config = dict(
    n_layer=11,
    d_model=128,
    n_head=2,
    n_kv_head=2,
    head_dim=64,
    d_mlp=512,
    vocab_size=8192,
    activation='quick_gelu',
    norm='layernorm',
    norm_place='pre',
    norm_eps=1e-05,
    positions='alibi',
    qk_norm=False,
    attn_scale=0.125,
    bias='all',
    tie_embeddings=True,
    parallel_block=False,
    init='normal',
    init_std_qkv=0.0442,
    init_std_o=0.00944,
    init_std_up=0.0442,
    init_std_down=0.00944,
    init_out_by_depth=True,
    optimizer='soap_variant',
    lr=0.00511,
    beta1=0.95,
    beta2=0.95,
    weight_decay=0.051,
    lr_head=0.0107,
    grad_clip=1.0,
    warmup_steps=200,
    schedule='cos',
    final_lr_fraction=0.03,
    batch_tokens=32768,
    seq_len=512,
    doc_mask=True,
    train_tokens=160400000,
    steps=4896,
    dataset='wikipedia_en',
)
Each number is 128 + 32 x the weight over its row's rms, rounded and kept within 0 to 255. Layers, rows and columns count from 0. Numbers have three digits each. The size before them is the row's rms in percent of the matrix's.

# layer 8 MLP down, 128x512, rms 0.171, rows 0-127, columns 384-447
097:062140165069092128108134085133074145075145151083117168102107120151094168092150156094118172143122144122110149119089110133073160144096199163124149153096132157117075101188146138133126150166116086
094:136161136146150136124197135182064130138178134138099129160168134112149121111096077068150110160148127178142171118182115111147080093151100118105121088074166091139153139139128137094121107127055078
103:125131203151084125087156204113115103159129128208139122111105138090147126144099091149120113064138170158119115132128161180143174171126151129156108119169117130112164166149169103127141095155147149
100:152164056158130043114132139070069137158092140181131140154145123109120126102171131179192103135093126185195162119185131131159122093100109127123096165159135106136142127124135160130173134118120112
101:141136143150130104122122162182109126134127157189084131161140133094110085133083161158124158137158101125173116102151174131191068122129179092167097127140106116123159156125151156155091172109115115
107:105085162127109129151128173148167084139099156146121133123111068097109111199117180171087111142145103138126135085190117102062138148086138156131106152105146118118121076119118145095133117193115119
102:081115196108102083167146109135099056110125115103144093091121181114090119131174163078132130149120099136132147144141176115117111114094120170164134163125146127050128165154140204128091134108126124
095:137192166170134130134116112157203113100150152160141179157123052104129068087082175146151149090104128214164101117164089149114111069165149074100092090128162083073125183124080118057158166117123127
095:130131130147115136084142119135143089194150061139144106084155063154146102088098149080163115132182122066162084104120202177164159132076192115118121186182150132096218118094146116112137112079093155
096:073182145159151010127114130086144086144177163110102183119136148155129059166164137100111113127101091120117118093064108147112111122092112123131156115160149126145130084073130182130113106100119110
099:145110070102121071143184145124146164145102171167140038150117131101156077123159140206113114122080082103143076146133098115139165073137121081118134131100126171122159113125141178106117068087173101
102:136125106049112076138087149131173126158096173160125118141197176117113104099154135183133158149133158099062129123107091125091103115176119133148095107147129108088180119151170082097142086146101132
095:205074107112117169159130178090174113132139149113131186136127146061169114130120161086157105132159126125139122143151157137158172155110137145129162145087173128112116167167094139118168111053120098
098:103123139141108191113060096150105172112135131146192148162108127148214141062071164125115170142079206093165110116139153151099111155153150145128119077139169136115116112074166166126164106117125138
095:192162150072079225121097139180141182098131164167116148153086112096132187177104121148122082092136089158146129138138123095120132147176120132110096106080104089153145113202129118136088082156095098
102:128187128174180061149204146128119075158123063145141083135102123083136062167137104106169079112124140133085132142143126125166148128126121150126122117073093178135072115169172114139147104122067143
095:111121109108149077118132134139100159203089085148081200108128197119194147151107119132107100153124103125102121165196102100143098083059124194062125209101066096162108157155122061166177097140138097
086:069138140122137126107144058114165147128080122169138091094171152113133108043160101117159183166117153168141127115107126147143151138118107175140183107085138129123165081108181128115101127081104088
097:097110065123155153066131143129070174137138157130177112152141146079095110091210153130138160140103134143112145160075128103129100164093091118116160088125194086081182119145160087093127090188057111
099:138168144144119086135129161112120166124078094098151110173146121087086109125119168135133148065093108120172156137093148097085078158134073151118123177106115145114061123067148119154093085110142148
097:159149110139116079149132110124106130094141119179093061061127161151118089113100133133146141161203156118183174112118161094133159115120114099130129128132110124164105148079099134159130136145205123
096:105133121101180130147158146090131108175104081093053161132107145104090126152064123128116161091091170096119065137174107142065117100152113145158097156092140112123083131162109075091116131153169124
096:151123093122154109127087091073115122114145171186138143140073177167138135130164161090108164136151137143152089116148120122111138090153189163125120186178137141170072077097101131109071132138139143
104:059126119131132105120115154203142106178129081138173196129127188156105109118118189167128097133138197151074158126166138130158171093125117049092109159099162088140094042149121086131191189131057104
097:101137066106087148061125094062129137139073117168085122148158103139177128135098157115094125124161108113176109165110141179113167167106167156150157124144094139077092153094091161069085152110143185
153:138130134138112147151102120200117104085100119102108175145149080124112135175124144135128119134114066102128161139123116090177149127143131137104076144142152169092126114108124119192168203119095154
105:127111136071057122105158085124099149076119123110142089076145111128123156148141092087074141120091225109109109118077138124131094125116107169125133086123140118142072201164138093173169115124134098
105:177084086204123200145141106134125182167091121187097150123079097091122081133125087182143131055107150119172121157130144146097162129133138120135159096117094111159150108137116085089128143108168078
100:097114135101110158085130132134158164098134128121150162091150088137092136124173132073079126109097179107101141150101109122112106088074147095129139048128128173167094101084105126048078116067058153
101:195176152121099131163176130087096153119093107156052145134149101157183095138151071129189087129126129115145171135149144149085096211191142122094192120118142110083102184108105134141109122072148103
094:097188159148126080078175106066132193104148116176100122102067175148149100130136137144085129089155125186141064141099091117149086113147122096177098148160160170132190124060133142120085101112178129
093:090155171159179164088149158124171161083136152125162136105172138108116119097111149102086143096147112168135089101138106099115139168114099139105092097127126194134109179119179155132167096147141149
097:117163173146143101115076113130121118159118133147088088149088069119140114171113125135088101118127175142174165125150138121089099136122131085066170098101123076131202151099119163124150186099052155
098:105072093121186103145072184118141177120102116128088159131166113151122091104176202152086139157155117136105192109117159091144148141195173117126178095107116111162113158141097194143176176065110162
094:129182064076092144114124130090136131112098105117101146168141122126124112183151155105110154097061133150114152143141103101105117124142165123160117122131174113145105099094104131112171123123157125
106:141163148145187137123190120153112116134169108087165037150093126101185139091184175114131153182123136094159133124175133170106145113142223128161098183108164145194114137133152097167141138079095178
102:116087122084101162102152100165118112102168114115122091117200117108126108100086152130118063121096135127091127108171138122118085083131102107085121122115083088135110162157075102080169127129131038
096:130138103129076130093119138124089101097170121123088151092169154155106058121106187075115139154123120139142136127145118175129171125120114086162125100095125115086156134105115140140111109130205130
098:146140096142140136143133103160166176148161193089152071126159124126076114121168126123146138152097140149101106102152118133123127108110152153130132167136190104159170141138110069141199174117095192
095:191161108100136134134172105080084147145058116102119083111078118124119077097139203078104131163150070141147096140120121088118156102163136111099156115104081163164129037104106187113092183153189097
095:142182108124083186117158107104074080117113167111122170092150147162107127141133140121130101159098058098130164135161103174172098109082114083098127141169142154115175091139131142141111096091133148
096:143111108092081161087083117142134103175126043138132162131137104115126157120107160175114114089168040162157140126108157082170099163137115113119112178097098190110143100159114151135199105126162184
102:157099164128151122135084098146120137126132128089131166174088094070154164151114140146118138128117151128166128146112106107086079181060123086124136139128131135155140080140137186085115121050063124
102:104122103126096131108121115140103110179127090129123113144120180091069141064116179185156117114160097136127141085178108132053126163088146089064103147126156097159181163091088095124144119108086087
101:085172099063142149114166083155108183122180112140159080117182116129144140187185092121114161135120118150091141147107113109045127109161140136137127183107127131169064093186130107089121137119157147
098:106104082138082167168120132106136099108077110142125097089137135103114198119120145072116164132176146114157101092099109128104118168155140111101136167112126172138136122118122131083178145099089120
094:088127094134171112132171119203144146173121146162099141146120138159065128153155158071083138148153161181118195126147152144020121103095185198135087188137112121120101187115059121124110155135135169
103:109059115144118116130149124123103130075093138126153143096086126092145145191154141128096080125114110139161085107140144201108204155148151127175141117066144064100091127138110096143108146108191072
099:141123106086140124126169136132171130097102108100109126128143109165101112173137159101148092051053106116133152142116065070087128174100150091119074157210131135180140136142153123095132132110122138
097:132143142161173149177180123147075158149088148091110130149053158138145098157083130089152067106134108108161070122068130148122089136199162165130146203084096168160134158146075102181173128095072131
094:092130141103121113139143120124126145166095094123114167130147108126121143123221157074138132130098002104119105152172126174147142158115100121129094148142174060114097119204179188154120061152116087
101:079144147183164101146110141172144129172148150086166116125185115180118077223161104089158110194151095102140135128096143073221135102091158134089131185200144154131151152129173156127141131156121165
098:150174136161124067137121193125226158108175172160127190128136136119157132127067105118133078142119175161131132077170138105067145192084176116151088180151134107148096154121144127153106177173166157
097:073145070120080085150155113102141096074094074116084084125116108120148119153134106136126064157130183109151094167157112144167090112045137109101139116164139106079118130129150090139062113145158104
102:093051128103171187107103113155155110115055179074146059085126119114064185143113088170109214158120171139121163124141175141135095089116160113139133076087138086163122131148188112143096150104120128
099:168154069145097118122127127106138146135177109159161129143089107143117091186106174178123122133096096112102137172145186112071138077114124081148163046155114122108126119144061117102159108116115141
100:074124133101125119153117142179163122192078115132091118154104144158075134130155126105083070084184163149083189114134126173111139071150060106083178099169104131103146133134062192129146176103165190
102:125155070143111082150110149161142114101121140070124164110127129140179120166114113183154126156163070152121063121130124089192106124113121106129145161112168080114150089164179115143124122115108160
102:140169109095121115150131098182069161160111130177103124204196152145188157121142156128117156150137096123087154146143110167077145090087147131128130171140140105086163170122100087118112116189151184
092:159161150093115144134118097065084085129147090104135102121107105079130077141099128098138166136147106122128064126119118148126129132155117118106088174107087153133111079172147111059102112137136160
104:110169119114122089098150126050193111140135079128131117090137148124178062178127077103101140103117137188156119163137148128077216134141143142126122101133149112158107122158142101136160125145191093
099:145106129147169145183104098172139209055143130094104146107078133156160122119107098072099129120161190088121166177110151165128136114153172130148201116119115149114155099179108114132116066107123063
102:074110099104160075144144134087118120102169129100193130155128120181198141093136083094148075125140175215102132097118125199133128132143129127068088138150138139114189123117129132152133151186169150
096:143074101116126144123085135154129122152094138127126072151155152139097198113137112087112169165133171139162124047123143102102124083140119131127175117150152094145116128072153173158189125115102178
096:117217198190149117146136201100132084123128133113159196128197116154131156082128098181148103124101097116143105094124094103145105141157087068157097058161128102137095193124097088168140063146111175
094:085116149170148061171188151104109144096156082151075092093169153138139146168147085123130153120078055151166108107109157128163113200147108155116151162133097138072152130173135183149151128134120133
097:149146157101122121099123144123039135109179102154159156137142092150126129184116142116079166126121132134098097138105161142226134113162128131145137144159107164095132104149099122096102129122161156
107:076075114158165149068138121127165110119116172161093213097104120092198132134120136120131090140122144148140117079147145160156145197108161132117081087156170112151171132116152138130109169121145121
098:116138132127130225144145186162106105075110187130111099107136118124058137126150093116145158131118104163141114107170109119154089090145148108133150118154143147128090159139150138045144154135114149
099:135078112121124110129158062112119161169151071166129130103105117145110088047082124131128163140130165098086185101125080167058140161083122121105139159182104149154137140154042133121137164130109098
092:198160132117093145110127107142110117105174119134051174155091113154122103167161109127142123074178162105105081124111171119056122161089142116122156136125128129141167139111043129075082144161129142
100:097123138125154069123095137127126147109082187124151001089126155103150157126114105135106132171162150130120047093112135127080154100160109142099130105147187120140150085114129085076140156056142182
097:126109187104124127065137138135131137135167164123085150151090114142104229133187114137143199106148095158116152114124146130138107109090147102104119153075053151094137140163133146149140111188147042
096:133126139131162092137157182130197109115154171190173117146157146127158140123158122095113156206158154168133101104108143113131115130174148138135122131143097136131222112098135104134138097148150083
090:153060153136134148105175129117137135103166115175220095130086097123152138100103108140154158208180147048140114126156120058092165140130122176105115076150215162098121141103141135100080142114197095
100:155162162110129165068114114089130148119133020143150069097154129128116095105130189112160135120141066081105089113076124080143167136104127138153150116138068112104067134128143107137139159117135169
105:107110124116106186115089111156127100096108100125136131108153118098082131135050144159093114099096134128122106128104109113104100145087123108117164140112153093122137073124154164138156167087109140
106:086113132187102148130147154069118123073156168072196082126130129128154151137157087119156124184150141181143132112157111123119130094120008162133150148155085124142120113064072146089116140153120119
097:147043154167130109144162141113071115146141162134108094126101122151114153156109148069112136096122118133121190096129085106079090129153147158107142093147161135100170108126134162096104157103150049
098:139170121152142099183113111071089153107119104098062124114085169180136148136139129054133110122167211079128185119134141134145185122091124105154093113138128083135204072097081117165145142133120077
097:118085156084146097163063078137039169131111152091187119152113156139132124146198204081112188090126131084139166175125173134139099113146140118158127107123119083193077182121134155149089105115164160
103:106147156118129084161142140130114139105133160137086154129119155162141113132163133104121089135135076143104046117180141153119109183130123098079131157187128125104133073098081167104143122129121147
097:089136079124089124167140182071077136099105094095156161111196107065130079113097171152132119125120138097125123136155102152081167073152152131127148088096098157084148099178117122080077094137132135
101:129140196157165070125166111120226108137156155156142168131137093116104071130129126125166141178150109075116193130148103092138106121111141159134180166122139192117170099163124153130153155149121158
093:123139140121154103153154106121115171180142136116099151168121173116125163074138079155099139133120108139136129109163172048147097140092120119185125143191122103117122058142074143159122132082133136
107:165104107051125149135138130115053146123118093114076114118095101072160143056094106065124118148121125088118125104198142114157154135124127144131144101110155091094089135138134148087115182114190079
097:146104178100150045118184134103100142138136091164181138160101109103116080068187111120116075132103178146120170126120088153135163105161098058092116116116158121164162170131091118125127184094127165
099:143098102173107115129178116138133104077187096102049110137103119162164117060170077181170142153139128102155125072141093106149147113184151158233150094096135128118108137170159159116110100107154117
097:102109095143029127152113170123109169117102140130122149078139076169153112110124186146100157158109140080145110131107137112142156073133068117137120120067194125180120165098114102078120083068103091
117:205171147119171084120074139136159121135146142109152098098152101085089119145099110128091112141134133149130112081122073109143066179185133079155129149139144093153140058123068104150093166125114187
094:104100179124158152111117110164101065130149200126133103158210085124097101122152090112137076100118128126113125112181075115156079158059103089081133121170133129168142102132091119136111135104133186
098:085100159117160173135128121081182120170131206140084176165129114150105131103160062140080126142113105168098088100173168125111152114128121099148123093158134139169117110138158163107080156137158116
099:126092132139136137155092168091188151142087103197166075101118152182175110137157100131096125094105150078150097141114155101113079129135114168133091101114171131112112148157103124131097130125150052
098:150112112150108103141088127108103079142129138169108102162128140092166137135135114109111114108146161110134143118150162114174130163186099104122144163151185105137148094143173132109094158140128107
103:117117079122095199106143150133181069160102159117115136134177137079116199125212125124126194116114100108099127079136154175103132124078132153157076066124142125145136159136126125147077096122105146
093:141126141152113146131080114147069155139081198157160110167126114100163151111144125123125071146133106141082101122153151170123144140135150098120124124140216120119193153140096119137163141128099163
096:096133131180059081104182142111124135158160165107159128149164169127105134070144126106089111118137187101140126078132121084105184140182129128133141172167077174056085154131107081150125125106179137
094:131169098146092061081137131129161138135102092094125121125128083089098154121150078113157141125118189152125181138103156116116091098145123162158150110123164123103150129077141136117131149062176137
098:146149147100122169068130112124140102126079195164144152140095111119148130147133075143086129138162085123109127114074121058100100153202066136138158151153179151110068110074085144092133078089104118
096:143177142160144147107152153144185141141117177107145131100244112150154134080208078134152106118158122131123102094124144113140095156160163054153086086204120141159151119103101096098145164157165170
094:102183165116101147119090163082143200145142089124118163117157145113148140119140110162108125114106091105139151104138160131180136136072110127175118109174132087165124178135133142128137076141188095
102:161166145140113072129081111171171113096085162131182127115122140137056180122194093126157172163119148153152131075122136129140137127150131099131157142129151101184132106097142157106101196086133137
093:062150079143156138118071181125112141124058188168129124132068103123180174116118181158117096136095112144130100149111146170148104138134157193137087066152174148173161148157184137133117142161113137
104:158116136086161135113116215085125149135120094104140154168131120171157144135078131165115104132163067127111127125107117111085074138123111090097105077192177211104083210109112150136153174126108128
095:191128133130095092164142127164139104139127098106141110153130179143078134069132167096118120084090106116111082150122071103098149110161164164151127124140142173140119148133098187119119113110096132
103:143046079092117107124118104114126127201094122124065098093057126092138115091095174148131154181139116065133168142122123085159172101099100120146129073104049148128150224182107100083053120125072088
094:093145095114118090128184114131157092170135094116126205082148119095114136182135145093112170131117092158108120174169131124193143090070154164145149158103144090124078129116116143179111131127070158
102:125159113117149136097091123128118088144104142130112146155135117152097154142103141060143193124111101123126118114146128109140103143087110128148111141101102091153155119158144161103161182063097141
101:100115130148149094126123096150097141107153076160106177095064142153192119126093093138134082139122149145117107116198149167118137110158125095073116135150165131085125105138127132086141139144211141
105:121149148148138152211134148107144155143170154100247176178138160153128103144169134119089120102145165157089085133108130144165087162115122160133085126096152066144179105130118114156115108143160116
100:065106194183124133170103170118175143233096074125133127117177080112102127065095083211136148172139177104169156137148129147170181097152116172098122243147092144086084132140191141126149150137167153
089:084141193068115124105174072135169127089104119119113137092168143111110113099162190073088117149155096147168115109112156133185105100186115087091102121105131130123121142166122116163128086129128142
149:095110088158105121115129128073138106101130105139126126099080134110167176137128093158160159101080108147176163190112161178092132126106085210149133128122157138116098138094142125094051105129136097
110:150133145151093138082110088092108123097171087082155139086135152086149128065078068122103100191161091138163129107153117146082134113184140150177134128152139103163185121105111126102087183093106118
098:101125100127159128164139144157144105121128108121119097179111072189125105123147111081088121124118126127150148095126126125116129183201159102128137128174147119112126139134126133148107175075157160
099:111130180113136181145115086155098162103134112158139084219170121167089145155101142099100100170130167114152120104140146125157114112154092095099138152148057104119153115137154127192144138089143120
110:156082178116053148100108103171174126131070157127099132106112118101150159146098121102185151158175120105129175138121117154187117113091161104117070138079095169115139105138155164119116199109167103
109:166147147104131137115213159136158104130079122131160135130138134103178181167127145096159094092104157071124090108106059117148188185131172135125127157152170154111097092133110189108080130122144132
098:133180069123151097181089100080127138171185154208149124192097137172132155166045138148113118104167112081129169167190104090112081173070144132131110057101127141174115115126156098140131165168146182
100:148126142127120134110225120092116101095080234126177178152085118083109098152181108102078153129125103142127088099090129149122102152065070079162079148143180112185146075149100106119116107106120165
093:143164084101127149174097183103150119078091121183097202138139069102074055139094087198127108141131106113144130142100140140158129108178098103136100099183145139104104113101113128094133115082132130
099:182150077119123173121105127132140155158193172162126070085134109063120128170120155189120134151147171094078097132092131138170093079198124140149076087070118155118177111143099129110112111108130123
098:116114156144182087163153161136168096104112109109105086087197142105113131100129075181122123141082105116097103111113091151112136091160125136108144088178127124135078149135042168101111102144093056
103:160140135173121123125133169109118137115171108120129157104150172137136084077093106029138123145186099128140175081133132127084149111096072122134108067065106116064130092110133178096137072156077093
098:141113208108188132135123110181145150112196167083169090151083168104144169141120128152103151111159103124144166101198093159119064159132133123110135078039111088117170144156096120103107139106083139
103:046109150145094105135150128130062156096082099109123181194092157115097112119096172111127122156060112108135137107117135104140092141059140121069142204132157167061146108130114114093131149130164139
103:114151102094176078185130142066097134136167145145133186127197159156120173125144131177122076176150145094127111155102126157105122105164142187148135187109176140135067103155147133136161072180141145
100:158179151113136103183062146172157141096128156126182138160143063096129175152010111102109090147065153115159131127074072119124083134101135111147135139161185136124086117137123137146118085157123090